{"n_layer": 15, "d_model": 448, "n_head": 7, "n_kv_head": 7, "head_dim": 64, "d_mlp": 1792, "vocab_size": 8192, "activation": "squared_relu", "norm": "rmsnorm", "norm_place": "pre", "norm_eps": 1e-05, "positions": "rope", "rope_base": 10000.0, "rope_fraction": 1.0, "qk_norm": true, "attn_scale": 0.196, "bias": "none", "tie_embeddings": false, "parallel_block": true, "extras": ["capped logits"], "init": "uniform", "init_std_qkv": 0.0237, "init_std_o": 0.00434, "init_std_up": 0.0237, "init_std_down": 0.00217, "optimizer": "muon_variant", "lr": 0.0133, "lr_mult_o": 1.2, "beta1": 0.93, "lr_head": 0.00546, "warmup_steps": 0, "schedule": "wsd", "decay_fraction": 0.817, "decay_shape": "linear", "final_lr_fraction": 0.0, "batch_tokens": 32768, "seq_len": 1024, "doc_mask": false, "train_tokens": 318400000, "steps": 9717, "dataset": "wikipedia_en"}
Each number is 128 + 24 x the weight over its row's rms, rounded and kept within 0 to 255. Layers, rows and columns count from 0. Numbers have three digits each. The size before them is the row's rms in percent of the matrix's.

# v: layer 11 attention value, 448x448, rms 0.294, rows 441-447, columns 0-111
# o: layer 11 attention output (transposed), 448x448, rms 0.411, rows 441-447, columns 0-111
# up: layer 11 MLP up, 1792x448, rms 0.222, rows 0-52, columns 0-111
# down: layer 11 MLP down (transposed), 1792x448, rms 0.113, rows 0-52, columns 0-111
v441 103:118132118120117116103133120120146103147165133129161136159126143107136101128127165153140125102176128116122151119131130108113154109146130108121124149146146120152140142138112112161136140104123130149114106128134114159137089129147158145096140131124096106149157123155122121095164118101165159094137123190092181123118103092126116143155156141160
o441 094:139130112141143127142122144142116129134109133136127156058156120105111124169147115120126143119106115137125131111121121155125134108121144151160137115112118116113108151150138115126163104181101152126131178147148117147150066151120091101148144116154165107112112126146195156144159129148144118110109152109150137089128132149084133117133114106094
v442 097:115117141067144119125171103123132149116130134113146151135117143145138107089130134092114143101152125095108137137108100107112131134177148113140149106153189149173129132135116129125089097123097118137160106176113101147166141155089104117116104120175123168112104163082136110172096120161154093129155147132102136086124146093156131090119209143123
o442 092:119179106144148140162097123141123109142127152164136114141128138131126095154105138117097092151107081121132102113171134177145133086108115122152107135118075115124147114111145086147126152166217121142140123064144153109076108138161131137163149122128126133142145110124141120109117125109140104112086099092125129135121131181141106139104080139132
v443 100:128158136113115099097108131113149126123110092142119110140139171122100096084125126139115146125180119111105119122137139133141142164115105109122115129155149130113107160150111142129165124115137124091161127175124146131148126086062144214127116125083127096054137150167131140100079106099117145129136128114112127167130162138130157142139158064088
o443 097:139105130185130108202138133170098119135160171114121128118127149123130128176162121111139140110105109148132174146105146126134081097168144132149159119113141147129129166134122113157144116128137130139125182142064119106124096158182130106079110122163105092133147131154171126134139083131128147088131096155142086079113083097131117123160107139165
v444 099:162127179088125124128147144128064095111115120133173115172115150113168154089155136149102139120122139055132163110095109135117114167118127081111086111166154157107155109074129095116109142120161109132142107126172129147151150142122114119148126128128082152148128113138106100138112142115093150142134165090107139104171087114120114134114143139144
o444 092:098164091156121099095119060112150127124116119122131162099113138147112103166157104101170082121120153173128116132167120150142089104120127162154139136121143111146134158167145130120114105131141144109096132082109148128106085111155117105127098098144132104119133125108135136086136143142144135088111105136139138165126100074130098117104094132137
v445 093:128137129135170128113116128166123141090130114129131149105153134109117114095141102112119158122132150098169135151104192105168108155136131151130135184118143118101142130101135171160125126151141109134106108132146107151117156113152173132097109135136115085093129195160139083102133152111130146139104154123142120126092129163136142078125103136098
o445 088:116142140105100156141134100111127114139137130119126132128119115137096145150134134188125151126132087110130112111125068136102115104105131120134112130129110189134133171165137119079139145141129104115151176161134139126146082110126133137168149107142156124155149097096147122111098101163170150169109098139138156126098151105146096142143114123135
v446 095:123149120179108131120199109151126119132108151131103133107127141132117129119120125103117129134126123116158112109111122132158150103166150142131183100139138149112103145067119139142195125098101147106108114139119136093129149116113108140118102163127135157092139131166084085123151151116184123146134150131145079122130103151156134141178152113183
o446 090:144077142125126155154099145150144110125110131137137152111150082129107160149130107181132110154103143100131142144141121163112089106135158150113117152148162111117137115145141079139121151111132121105123073141158151151104139124138126129142147111160134093142074154123135116130125100149122140078177126152122155132127148120125131155096133163091
v447 099:095090106112157114125101142174133162116177116134119121177136104175141103135170128117141117070094144160096186099093137121116123138153123140133132103143153126182138145092156128181096092162124147117135158136102098097138130170089128147121085137119093164120114091132145111117107125183150157139121155165098149110172164130147120092125101137137
o447 090:108119119066140114170097086123117107141085154120121113082124139130124139143099123090116101123150099089107137114185097152126105122112133160156109084101127104120080123144120075109121139112166141153155129084146131109103070150165156092102136125143134100123131136114144139158139138118092148118182130079161125135100114097179113118128174131128
up0 100:101083128136153145102134132155156180177110112128161140154138111099134115118095127148119162111119174136131145144094145139128135132122104072100123110137132153131166133082140127139069125093107100134175130124171157171142153111097145140120150099111090127092145095106137114126128091159108085131180148120172092084106115138159132092116134116117
down0 096:113146122104113085107137135139109125120104143152172121156144108126135095158135111128151131123144107070109157140094131113129151128132103127141124164142152102174140155129136129153133163104161093164155134176118158106115115110149141132095121124112093146128084124127097127138107123115158093151172117155172119104151088134095118053124133118173
up1 108:159113111131160108171129130145101137176137123129195135152158120111110118143143088131139125129141109096127167173122133094107119110153176084141153131152128171178112101115126116166107118150121121130149147122125113108140136146116160155099122113150116119131167137121123134147109113096132141126109114119102132136140079157118141097076122077068
down1 104:122127146127137113094094153105075139117100125119104138137101129170127118119083086136109104115135117069147109113104128182150058096151169134126125165194138091108151150115134107127100129139154161109136122109131140096133128127162134187164191082118090114134197157147079128099146144129143182068109097134111135152162105150110118134179109127146
up2 089:146145151116136134098121121148128141166140152122153116117132085173080122120135120127169143094110141114129114118094101145136157105077142138142122116123114157085101097177134164119118144096127130127107139124124152160154159098120042148148158186102128056082139159102140136151143092191091133153158087143144130107161134162130117128129137156142
down2 095:148114116152143068118136122168072137130161136124063140092158131144111186160158110131104094171120104162113141127116116121102123149167158122130140138173119134129095135092099139098123110134116119144139121149174115160124101093138174094115105132140173113131172175194177134139138097116160129138142123084151162152137136141097121148154114118103
up3 101:165137125111098123100130126114141157118104088147130163130144099122149127152169099139109149123126161118112121149134146151113099122144135148181129136121168052105115089154125129115111160119080144129127109090085117118113113085125167109117135168147105118140105083096105148144173130134149146136119093161126121096151094129124150118113119125108
down3 099:115152165109172169106117135168128155115138147134143169126135146109124130132184144131120034175117137133133093088159131134095150150123072091139116118125138117122081138105133096144129156174100072117125128124108152124142107112152149083131181091136124132196124113131159102130102065113158114146169146108096108137142104156128143111055133173138
up4 098:128162124110147091071160094095159113146096119121084153167145122133170151115148113132126081099122117146110139137142126152139125135113127177169126097071135119129151126158126089146100129130144111118155175128152097151118079143121112146118146107116106080124155118077110129133163105155126148088141102081140141133104165150191128132131164138129
down4 097:102120147169108162170134124125077134116148124111098106105132139171076090164137132171121108095151136141119138083135127109129109064121120104108132157115141144130133071097067093076145144161119099098152114142128161139178144106137111141151123136122106098146158117099146132156154116149106159101106140110122153152120089150132117116105144113099
up5 083:151126125158132116118124125136143123131147121097090112075149135122135147132159126077063129151133130142121109132106097136106107126137128103126159113132124098157122115125173147095156085140165148138079116129124093145106131102152137093133108095087063157163139105143110167095124130143118136153143133145139148175145138111099167133107111107089
down5 098:105116126105130162106139123115128117118120132148121126167098117152106093106108158158158130156152125096125134138152155118127162134092097159113077116141126156145134115145086133156086156121127110110173120103144169099163128133116098148138167136148168111086122154133151123139139093135119143075093109125145127072108142148108108146140133168166
up6 099:077151145184106172160118106119142146116117094110112130150128138143108131147176108152105116147125153135074156122132150119203157121123111151104126092094151110122120126170114116086080105116143129147139140109111107158138169123135094130145157118144138108141143112118126133134106128119083134135122152137140100112133145092059147115106132124144
down6 096:129133131134095165079142123109134158116150120137148167135130123110123154087145123136153119139125078124081142119124083056092086112156129132090113099142107105109159132087140145174112106113132119166133107149120137149136136108103156149165128113111116093139073126141121108117134093065123127145158123116118109127161187137109114119125137126145
up7 098:125146136168157145162133136117115106107154129147127146150132105098150127129134153098159141126135193108138131105145093129108165076123148146089118155085167139117185127128121138133133115123132163128131120118088138167073110142131143156139157142164106100115159129120151115124128093116128130095160164128146102114115116110129150193156160101123
down7 101:118140142131149112121122103080182102093133119152121150109162121137154139108141121096159127133131125153113120108129148104066125107127119101099107129118132162118134130102126122139135142159138118163132159120111137127111137158115090156158104139143137117096133098106109108140139167148169111073145141105144156120124132131146133151100129167105
up8 107:114133137137101111076132174124153116117118073106126148118085138107149159113092098093159138145124111141133100184123100114137161062102162149129161138122110150090128092149142158157070120129117160128110116122132113122094131121111136125114116129142161103102138133128145123119171120123134129156161113126127126137140121104093097150086102136166
down8 103:121140076139156133133095149109176129141137134130153136120108114132153146139134110098128131101148151063105111154128151141146126109112131117117122110130138099146142097107143135122103172151127111133136106093113135119114117142128135128135111128137125143093134116134113107133117128159139131123139138171124133152111134105120137106119128152119
up9 093:127143188160148157120115121140144117169159098122114096138145159145127172129097110148113125085122157150106137129137117115162115114124122166115139163118147129142134141133156143154133146110095107158125122138135122119131153124166093146151114179152131101159166127122092079097090082089151089132146118109145135125103138162116148125137130147094
down9 098:115135128093157103140149140113138102066152156154126088128144105139128179096111140128137111124153105118130155156144105166139120114124133142127151092108146116156135170105142125154167104109101070136138141133100137099174136128140142155143113207112163149162157148090123135105096104126134154122162094122156132138112118125097148095137135164129
up10 096:079142101120171130128124115139147124156124091133124113110125180114129167137157123145106100104143129124156129163123131123135102164133094171127122132112147132136094177099112150106111140175121144126139124082089128128142148103133148159119149105161156140120094116116146089156156148133139073130152156145153118144125112121127116100100129124131
down10 095:116122124133143121124125138125148105088096158065169134153128150107189105142148164144137140111108134129134123114152113147114111143118171147111068155118111162148151161113127155186123076182074133143102104147123097125164123125153145113125147140145144168136175115110104140157130153120144100132139082173103097154117117183159125096112143150164
up11 110:123122158095150120107115137124123158140148116186117157141150134107096108115118116153136112127167126147093129163133158120122135116125116164130137134088188126130091151090123161127126100099144173118157131123118146142143126132082120123117137122111146038108122139142120173135086148136125097106140115118120145080152159121124107124106107154114
down11 097:089134146087160138145112068106156138114103132149140127129138141184135125083152115121155133134150143177091087090119206110163099111111121141140115137105152113119128142154105159111128167110166099099172165135120164117129142121149131114126111121128118136142113166153116171123111132092096075097075147132097122131104144111122173151099142154141
up12 094:184142144163153123138135162096139136110133137137140124128126136159095144133069117126106098115096115134102123114135176124129160156151101156152161114136145119138117124131140123136069111121106139131155142117122141105109111120069177116146101149133115107120156134108125110111145154173106129128157167136128240126130103127101130134108131150135
down12 102:123119169083141143127095105155126092124114133134143114118135130094140166162090145131095102108112129051120142134133186138163114117110095071133135144076131177225135141137165158106072097119131113119126134112145164130082127111113141125152112137117170166121129128103129130111114140115114139181086174147113204118144114111164107114114140157120
up13 105:133091132159118109138134142102162115152149110117134127151162113119113070093101088163100172137133115138152181177087117094095146099106124143104089131143111147094144117154115160146119142127143107147137099129122126097143157113185147104154184127118136152140110141072143133127137164156148109109103114146172117159134142154124127117104143112129
down13 102:184111117084151142148081161132118110106170110159127160099109133141100132103147146153117129119129154118141177153135156145127190101163132141163115129170120130150149119160121096143126110144114134104089160125162080137150096098104125116126134066139128100154157158143151108150114163119133113103131159106147119130159127136123107150130139125109
up14 099:140135107161122103111108143138119125163125095147136130126106125108097136144131113120137066084134167103138116098140115181142147137143134133155115111175112105104158156142124161082161153120085134127132137095119151161142136098108152146115130164119095149110140126120087138153086137131120180128149127136162136135175131105151097146097128140135
down14 099:116138125126157160127132106123173140131142087134107081105127137114078108144159146109123123118146151150106142100132109100139145166133155103113091130171109154178076147139121117097131141133106095105132101140114129130115110114132102095155140145111144090110157111134124133117144148107158106168141099139123127158147112129163155142117117146125
up15 096:114095185161155091116108146123147137154140109127088147091106080123127157146125148100153113110107172109158098117134148134114121120126148095149122141133135164142159141101119163136142141084079147139165137127076125143138150102144143159131129131169111134094143078148076082094164159142154086096130102117097133113164074160101185155143141141155
down15 100:079114124144144158121116140133157146132106139129149146122113146140172147109126141091109167164175103123170122110115137121095135169109143117115101121126152105106149129128129139138100147143122117140082161121126121115128145100102095177095164155131154123167117113089142115137119138139137137159071138135168110136137112128139118146110149191162
up16 107:100117135129151120139120131141109099134123115188103148106105141132111111158111121160091139103125143139122113119143121123104141133107113166140165136100126147146078147093119161122110126183128164154144142139117127085131178107149088130101143130173094129098170118079122136130122131142164110110106126115132124102135115104134110139129109110115
down16 106:099130136104153095129145169140059156142139088121124128189116129175140119125119131136159138149112157130116157114127134141111160152127153110079154117135114137140080124153131128106118100106119121132130132157138134139122127118143131156122135108146142138128151137130083147137134140103115153096158092151176127129133138061142081121136159135090
up17 101:136110053085131180104167174163136097124153117148137097159117128113093106117147159141084129162131153166151151108187160082134139121093097153119132153142080127130143174126134114189087135093145145136121180154132105093173168130110142160131128121145126101102111156133109118122103160151136143117145146111104106127143138127147121121160108125100
down17 100:085104117137114134119151158109127109164154097146144119124106105165128091152105202136126158162148127103133091169115139135159086099124147108092090128101168122114122159132093180133086130138091111111063105096163103138138122127152162093114117089117118149146130155126126122136114166089132125168093131118117127136118119123149131160072117156111
up18 111:152144107099125069109129116129112116140121097115136136136120118130135160130101116158114161120163140106095126153153151191158148119100117130150121128163109091131126152098081141100102127149151121129138145138140149119117138130111104115105123158166094137104107127126102155099133101088115066125136129101102112111147118136091114125091180123160
down18 107:075114058131142133116130082119112140155123103179137142148106100088150107153145126147146131128140127099125113144159130090113121147116131117130135146115110149157157127125100127138154122146139102080134148132129103131126106125113146100121156135103148119136108080074101159117123087153105145073124073115094153098162139203105148113174149155142
up19 094:111179115156097148128169152115121129137150130129152128160066121109159128124143119113161103106126123114100126144142153122143116097145131075156118119155124103133139134146112111098145129064111174181159132135103107109121123113088085115162102172160194127136093096106122148113170116146128142126123104140121114130105074162128133080127149137135
down19 089:143112118113112126146132106126126141130112122131125158142137135107099126150153104124120144104120142103163118136137153092130160118150128145174102113129158138164130132163149179096123154114128182121097134147121113143106129108142130115148113098151137127101186149124135118127084122149118129125140188156144132139121107121186169128155144135177
up20 093:124122173113142127148180076120170143106169117098112145109105123144123116095156122153139176131135107125136172125128104130167110093083100096116138131144078173117088112136133155146090194151147133134149161135132124136145158119117127132132184180136142133113154116128101109119167100133123138147123106087135108103120100098133128128154139139151
down20 093:118093115143172164121097177105121120052086127138146142114166109126120169115144168117132102118153125104115114146162133095117118156109139139106128148127146136161112119108148155129117113121169098141129109121093142151073098124123152123160151125145141076153116133129139116154137127144119072111157115153114158139133095085114117091162085157141
up21 105:135105104118128071153152145137123170132133123147145100158157133106113167171139118082165136110136105119113130158110117113104124142118160124139130105113095156131160129127098136122161143132183147144101150135100138150178100156130129118164143121132113145103156155137132117168158154134100151114143139111125127113145137145074144140164119179117
down21 106:099122136115107143129183156139099188154105079121117120099148127112181142143135136147089135120142163109197107094140108143150093162167155120135080142145143137151145154091116124101104108119121155170093145142103155160160123163149125120129152142175143133114133154103110096124122110103107097109121191114159107121160112124091131123132114115164
up22 099:171162118109107126113109124160122139152159105124114109131110098142135084139082084160106125147134113132124157121122154123102056160139091120174172156130117107152124148124103171117150148115102121149134093122098108143148134118136132144162125109130104105145105113138195128134122139131153119136118126110118168145088112162102117126134168085143
down22 103:143128092092144167117124158107143179122093088088118126121134119121118156060117125107139143152147070135197128099132172156093130122149126145158157118152103092090107105141142178097121148123157138133129095138126100126158157136111151161118157105151098129103110160105101133116130150139120149153142099116082133136072129125153157107124118167138
up23 108:141111158106154120089152078159138078172100132152131124135133153107140126111115145153100110131169120099094098124090128139147132127095108172138135125189132101141132102123119077096118135104097159125139145128106171096166135084091136161179134088168085130172112151137131083108116144136105139141106100102120100114088129132102091130112104119100
down23 103:145130143150116118096099116102139138128129109125112114141159169093132097128148179177152118148091122101097127115133129149111159151119118139142175149134117128120105132194087135146126108117120108092127123134101140156127135150108161147163140058153113157143093146136133149121128117120146094134149132121148128176121123126141131123139123144123
up24 095:160093156111147144129166144105125140135108126146125121099145110132123110125171118111110144112116113129161134135096106125108136105128185126141149096093150142150131123144163150155109123127131151126115167141117110034135178133125104089124088155130132163130130147153114134091085104165149175150128106114127140103123152115163136108146132058146
down24 096:107122124101161137129126139147115158090104147124162085118144094112166146163168134152135119108138182124176163141130152112156122111110132099119108159078139132120127149141123133114116103108110127135158161100157161156097125126132118115126135102195171092150128124143124128120149140171086164122116094136166115085162134137132122134123141128111
up25 112:139117161115152159116157073112123125142146138108139155129106112105125096119145131121096129139134128167136120152171125127129093148121130160138136152150136145128106094129117123190085099100166110116083118138096145145114136120106124161181125113145142153128168097143091104103150108129129126148103137059162144091124155091100165138133143116092
down25 104:120107137114090143109146114119142162123115143101134102115071130137176129145070112175116165162134140112096120099148114124128135125093142130097095112149142109150121150121135184108144134145117152113127148118067152158133105149121128143096097160151117149104105125144108116111076153137122122145120118144130114093085148074127131132114133128130
up26 084:099125181139135078138189115136134148095124121109161137148099098128134097132157116143102107113153112098131131107145141106138137124138152151132133125118097151124170121097100112182112132127129114165104097101088101137144168164111133131111125168110116127105144124143062149139100118165119129134092129125127107103128088120159076143150107120139
down26 087:137149098089152120131107090135163164176132095143126128167107165125138122130157143120148159116134124134160172132132125149178143152110114130083123130114177144176092134140118150097121066155119141110121127110180148095100136079126130114157164095121143129117170111124154064147109140100128158101155163125155073129182111128125133113097182148147
up27 095:122118151105104137090124145152146099140135105110117149183168134144103116152122138130101149123111095127116126106143104162147137077121141100140157126127184139102107125090162125139141133124114148143149132129175107126113138116107108162159115173150129115119147077088124156130122130155125110118156151156117124137125098097102118130133119159169
down27 096:146109107121108139149140128114054129103169111120136144090114153147136144122110121139146102140113167159119152131149074102151164092171140083137138142135085154152121120101125107136134129114089099155145121136109096138119119132159116123109123063144141128138154171137155145121124124106165149144107151106135135141091110129118130127114142124115
up28 114:164127128188181138124100151129125160123139102106159083106105125113150118120129169141100114093106101159127130141143129130181148124130151148124151110096123108097122093098170123166127135142155124131099126109079114107104098117124120132128112128100089117122180128117143063075139104126119149140113114142137099140152126132108084097160149131116
down28 104:110135138157149111162127127166112110123126166143134086153097112164145127107101127107098165116110138139151139130110153145156141120150145140108104149109135112150124127124123154113155132101115080108128109136122157143108146086165090114120114113154159104134137123158137090130129146110105126151162078152129115170125103132147132106113094085121
up29 094:065121123116103149143121130077111133131103110116175173145160141117166091152122156089103097108126129098124135156136128128133120130158154115122138157102091140097070095134124150136133140156098134142131182098143132141136125173121109093159102166132154130116112085131163107082109144086103161132116105098118160152135137175130136131108097143090
down29 096:126099116134104197094128126157118143164099130138148155085094100097086124108119134130111121168124181149154137144166111134178137146113109103105147161106151151158148130114084097091136090071112105148129143143111123111096132116109148137150121124098124089111149083158126090139117120140173103178120114115133085101126106120114103122114125159128
up30 103:145102117135163140107127156091176097113108120085141163140153138113133151112129118122135110176121135133127162148093154147101134115121155143094104088114124077127113156107147116146140136140108131136155158114186142138138155153145126159130138156149116138163109123161096122129125140141136101136151159135092098165114148086142157112125115102124
down30 102:094147132080128136118157137114106120113129087125120139147128091118160117168135122115092142131109133134118125152085105074144154126126133141133109118107111097142133173086142126125115124159124099173109153116136148127119160167128113128117132086165100104114069127104115111133157166115142154154136141105097097112136093137140104123149146125126
up31 109:136102118130128154095136094113132143142143093137143131149095129162168161112120102104151115131133136082107163126075107141114148102162121154138099156130106124123111117125184083130152109148097148121134124117125102108099157130138110116129157143124138123115138203082147106117146109173110128101143167121135125120134149094123122123137123095117
down31 102:122140140121136180104143153110146081115145121130123094151074135130164178120128142096146138152116099124129112143136149161142137132163146142163135134111130161110098133139165120121140134083133121103131155121161125135131074109151170163128149158171119161097176133131129072101096082139131140131103137100055136134095143156100157151117126105150
up32 094:168118105135140141155081071091133121144162170096130131107083113153061109142147134148129077116144129158141167160114111153133181136110128153110131121143153147125109118160100130100149143137123127150133134140121159157155115144161124126165153108133110121129159158133123090103123142101151105165172110120164163111149113160069171148098166155120
down32 091:105119178154167088171106135153119124093099107138123142117106098149090138109142147110123116131166111108142138084130160110112116140155072154114112140158113122103109081168115084164106073121176163157152127143141147149166153118124129132109109129146148107124114117133139100166148098104124143127132145156127155152165149164170103125160116094123
up33 098:165106160127147114140082124127137101144125117128135150155155080071109164176137095114081113088127129117142136148165118172191100147120100172105139141137131157139140164132114148146154084116103114102103143089168127099106095092126146181172157113131118138163142094164091103149139148132130101127077161105163136111102156108153113166084113135114
down33 099:108143116123134142145116068159116143138127170180129118112120127122150111119101070123136124151138139085126107086137135107140134140119156169102161122160144135078158121143132108137128119135140097151145120133097105125093059121110137126164133159102083144112151087131123112116142148101151163126106100154128158088110089145113164132160148127106
up34 108:109119128138114166124126158168126123171108121148055138150122162110104182139140120153087124143127166101121124174132119150113120118114126166104135151102110189124149135119116130156129120158099144099122164151176151104147144113149155119163110096134138133168148170097155131104120181151087121169079124138131109078162197114140148151149139128126
down34 103:121153101123127139128125093115116147126095165069161135125112152147109151148102141122136102107122145158111146140081134131134152170127130160097127095164099133118118125181113164083121143068142132155126140120085123142181120120158153195157137121106078107130128146107122173094145167117121154124079092120145172123141087181123123104173112103083
up35 103:099138122132074065125094127131087180102137100159086147126149115109101128134111125117097110083117106145148135160134161138107140156111164118104154145117091161097109152129117160082123127084078131140149187146087103139123096105096075167103094162139134140135131155168108165118151108132181103093102139110122117158158137127090103161130150126167
down35 099:131151131150112144125127132133131143105157141122145124132153121130135115068151138102113123123121101113142117168155084127144107115136163132172133159086104131128140095136125116061151138112145113128128114137091115123089096111104119127126113136172165139140092121146142124143102117166189158145106116123155098133107145155118137119113137153128
up36 099:133093089107185102116127054111144139099114149116126164132146099105172121102154136102142102112138113148120124128093105121122096131129119122134154090114149129126133109129157110108124089109150118162088149163098115177087114125110147139119167098111104128129125154124118160154104113154178125110135089147069129115091138142151114113113149099161
down36 097:096115089158135144139149158100140097110136094126126135151129151126120112141140123106143146106128113160138096150165134125134119162131138095164149139082121151113116106122163144145129172112082163166148134118108142072141123147118138155135133084118112155147136140126117110118131105150142150100118127092145128144124105145103124104166132156144
up37 097:067137117101146129119109143178120094151197103173152175112166108080150125136112108130164121130107138103139157153137081141108118164144142146087160162131144092135108123103122117086160112111177149124104146107137157132105107104108081130127111146095142140142122115114120109121065131148147153107137091114142112145122103105104129116135138153120
down37 095:114062111093095113103124143115123118116093116120094124120120142090136125145110123129105166151160102075133117107127107137119143127130125124147089126137125128120129114102103107155117136145149120096121080152136112147170099119113090119100121093133136097168126122103110083150142094163182115114081113133111135136102148139104102110135122085109
up38 091:116118109131112106136161170110145125124151139118091152096168191100147096126125115165147097100071116139120110099095172141146155123089113120109180098179108144140142126148107166123103098148148157158140101162135116156127148097088155093122127089117167160125112135095115150099152141097135120141108129179129136121119153135139141164147151128132
down38 091:141137100090132129111130131149168144080086143162094098113120174132169096172113104089132081143143095148091150124094117137132124147179121165157152118119092113133148158121153126103166103129117118121127113114123158165118093157116137140152180142108085182126102133153173112115129114127149159103126122138119081134131116130096140123107108103123
up39 099:176118143142138106076132115130110132136137074121145147139153157127175151131133097118159096182160089132136120144114137128138164113089132128096111128133101089161137126152157136096127056135085157096142124137134156159120133107134122160133086106150091082158141142170096127144139155145183103129102129101141108099142144133143129095174118133150
down39 106:140130140123131095128148145153126136120131116159138109128143117120209135149150156061114135094117087106138144167090134123144088120121083108145156152144103124126135116123203121111155154097101164131147124145123130104127101156133136083132077114173090084126117105163069146161066110140128114112087143119119105099130143126139128136145115158136
up40 099:082134151111129132154139107126122136109122132124115127142145133150100133164125118128113142085120158129095133128115090118132124155144119135080117121129119110123165125117131112120096126133118112174169133112104134105155129138146133162164118117167125092121155148155138114092098148150163095119087122126123157084155135131133123132110173164111
down40 099:157105074130129159129094156103107127117164135154140139151137110145131130166157120159101117114145115127172154174162149134141103176124094117114150106132131123156097105154138121097122100120125137117084139088127154146120150117083102159131125116120072093137126099158202118151125111121123121174132142118154114125144117118145135148126129131146
up41 099:135118126119133090141159126128129121132123155119154143133143121176108120123124148124083084091119145160126167130120138113103110144153139117106158113148117107110147122112175086113091092148132100123183130162114158137122094126082102136168108155100099141123148140157129136129105121125147107108118082137162079143138137149133098137159155136111
down41 097:141115115142138140131164125142153152146164153082116117147141112187157139146121133158152152145165133146142142144112156158116120107171134167104088134180140169134109151105113099074126112110170134102149159121131160122149145152117113116113155106147096125138151067113116114133130139132136128135134134147153100137154132124105091087093145141123
up42 097:147113170099137129102129152118094186165172133162093160110184114070142166110154122116130141098155165080101157116091149138118165113140150109116112170124145132094135103114068117170142146116128131100131103130115115117083153150127130116142128126164110164132141127116103120106129134134155142121129098112144112132173150155186131086114136134131
down42 099:131156136119172142154093122143123114126151119117136126148162139140119156120161116133101153123163168126183115144099116162128176087109136110111161142151164147143123115074112117160191136150127129099154150122154115099111084129112088122089128127093106121136129141111132126099134167131144145099093115114145131111090158110104137149147139163116
up43 108:136084059115119145139163152146138125140149116131119153086139144152112142103165070053176136144112127106131133135128163121131099159129145108127113135132152102163141137150106129094117119122075155139108098112133105085121164113125140131158109122119087113134122152098138132137146151116102111120136169111177151139089165129136180137156133169162
down43 103:142126118156116115128086142101140153106162133124101093106071131155098132111109142154106148129116122111105143128171123159158139098118151118125106158120104143170119160175102142116171079129100142171112120127159147105144177094131139084093119142121109189152134096118142146125121167162171159156133087064181103121090160118138119111134129120137
up44 092:115122121105172104139144107065156140172085079106109111093087107095118174148164129114102140116140137119101147101123140104144103112125167094163143118164156141124124096107165119099136073101170104105124116159100151134147146158134103130103109147130138114140139158141092096115120120151170142137142086117086135111171168088100137135136179125138
down44 096:123152149088136145108123123156106122128139057112129140114108112132142149134126145123117154132126111125122124073129165111168110156121077119139105138140150112130151095132172124109143103130114123149146088153138143112109141123114148135164104070131123123129113160105121088157084128118104109131101098166103170141160132115122166124068188168130
up45 096:095135123068193091144124112103075130153153131154109147166153148116144128107102123135125061125127107104145128123107110143093129145153099137134130096120114189130146112152180154116195101091085179139153144106089115134130127158125144111134118090159117122106133130154140158110121101157127123146109132124136136158126156147118148153140131125153
down45 098:121127121147116177124166148134154137115131125134093125160112099130102085173193170140141113142114113107114127116131085109136124142105141075142160162195126158134142110140119121118111136123151115130127061126100129139129123127136166152144162128112121170107116122141117162136136155162101152114145123128128151168135169095105136121163120129118
up46 095:114127128132160157147110148159110115111118157107133114098122167152129158153143106169130111094156118123107126148085108136098133170144166145137148122156161086125125149139146115162121099153150121141128148160150162081089176171140190116129100147112128106143090138100136112148134140122160114109175133125102122121104112119161100141113096158151
down46 096:151115116157092140160110166102148149024110124132125145070134107147123094119166138084139127135122138145127133114172129101113118123132159120146091141148134117122107122155121133095076086122102131106091102138119138152104133136167077105089114156181146153155109134144135145172147108116136125145157114105116107161143141153159112146095121143105
up47 101:160133117153097093119117163098117120166141112140130130159128134132127123114117121170100126134124107083132099120140121117137142099105136150117124128140088139143140140166132121127132154107071134122152101162089104106146146119090109169129142089154121097079146142130122127116084128130134123156117173095125137124114166150144143142123146119133
down47 097:099116179180159145094127105135145091122126145162098128112139138136154158109163094125094121120140136139138168149135180085097141101131103122087154135157108159122154115152120132128150165107150102111147121082091154125143106090172104115135100147169095120154146126117117139106106132135151104118143152114141148111094144106129091122155117136126
up48 087:156111151153093092145159152114131133171164116091132129112146167087162124128075116107111125136136102147140139135155155121129147139143135126152127103116094147117155137070151130173143213161153099157118149128117106112080126128133085103154118116145110122103111128138130113106170166110132106180095085127137095117090117135106135139129117103130
down48 095:064103155169150110146145099084113211171119131115122132160158147158182092136120111096152097148151131111113140096084096087119163132130106161179135129156147131113130151134101096098121148097133138148119122120116160178170083165141148147123108173143121120120110146100132116102134162095159098124169129103154123144152116138138152129155101073111
up49 094:113080137165132113122106112163112111127133140170097120142175127144146120093153117120109062119131154143137101128126090111110147142111097125079151066108136091170123096123129134119126133131134125151155101125116111118105098131109139121140153124108124142141158122112199117103150117116145136094116134135128103115151137051134120107133120173083
down49 098:148099074119135109099121130116156161144117151126086126130107117083103092122107124071148159128101122138156111098050151156140125107168133126122093095101139152165139118148142151116136126122121099097153125133156115180161111166129128128149121144115077147147109131122114131137111129146110111174129142129095151163112129151091172117111133162146
up50 098:103092150136101110111177146124118146159144123119187103152150120098149109143121155123121134128179156120160113106135109157097108099125117116114136109105108149102130129122150107103116136140121169151155138184135147143137181094172099125123192072123121161145136141118130150096123150141141096121129091131085097119128114148093094102139114127138
down50 096:128111144135111131168098119148099141145134104116099145120137110169105122152133142125117118106143169097141096155081131146103114089118085128136083135126105144149109139116133193143144148141088123132118106119150097126089166088161086114143099121100108131158102101140149154146127171145126107114122169101128115121125156131099126122106129129126
up51 103:144132119132108096134156186161180106161103118107124116122131120135098113142125124110095116105100129092154100122140116139147102117106126135119164171135128122136101125095085133128139136134134132137126123121097123173120112163144104170095140163134084111099166143175151147130119141160143131130143092133122135117134162131135156108095109110130
down51 103:104141136103111119127106148156125140125124107139129144109114135138136140097162141160159112125134147145097146091088167170076100109113094134129154090085099105112126155158104135086137136119124136168109163088088098126079132149108145117152103102127122122125146112148185136145110137151128154092110116139123106144122187085117155175156125132150
up52 099:117157080160156126057157129125090139134128128143123103102102155114154082098123167176072120125134134160132124134123077185136133112164119126140158123127092170100110130126127133152125144113120169179125155124112064120097189159118152097131140115105109102132118142134107142154134130175069112099120176129139145114130102160151129133091117113108
down52 101:134148144163143147150123102132100148134128102135139155167107133164138099129122177122099096114132079158132139113114119156128100125098112136137135133130111135109129152150122165117128132110125124126154103120142132135086159120108113143127114106117088178133111140124102072143073154142121128080141141098097126130149130131108146109080127094107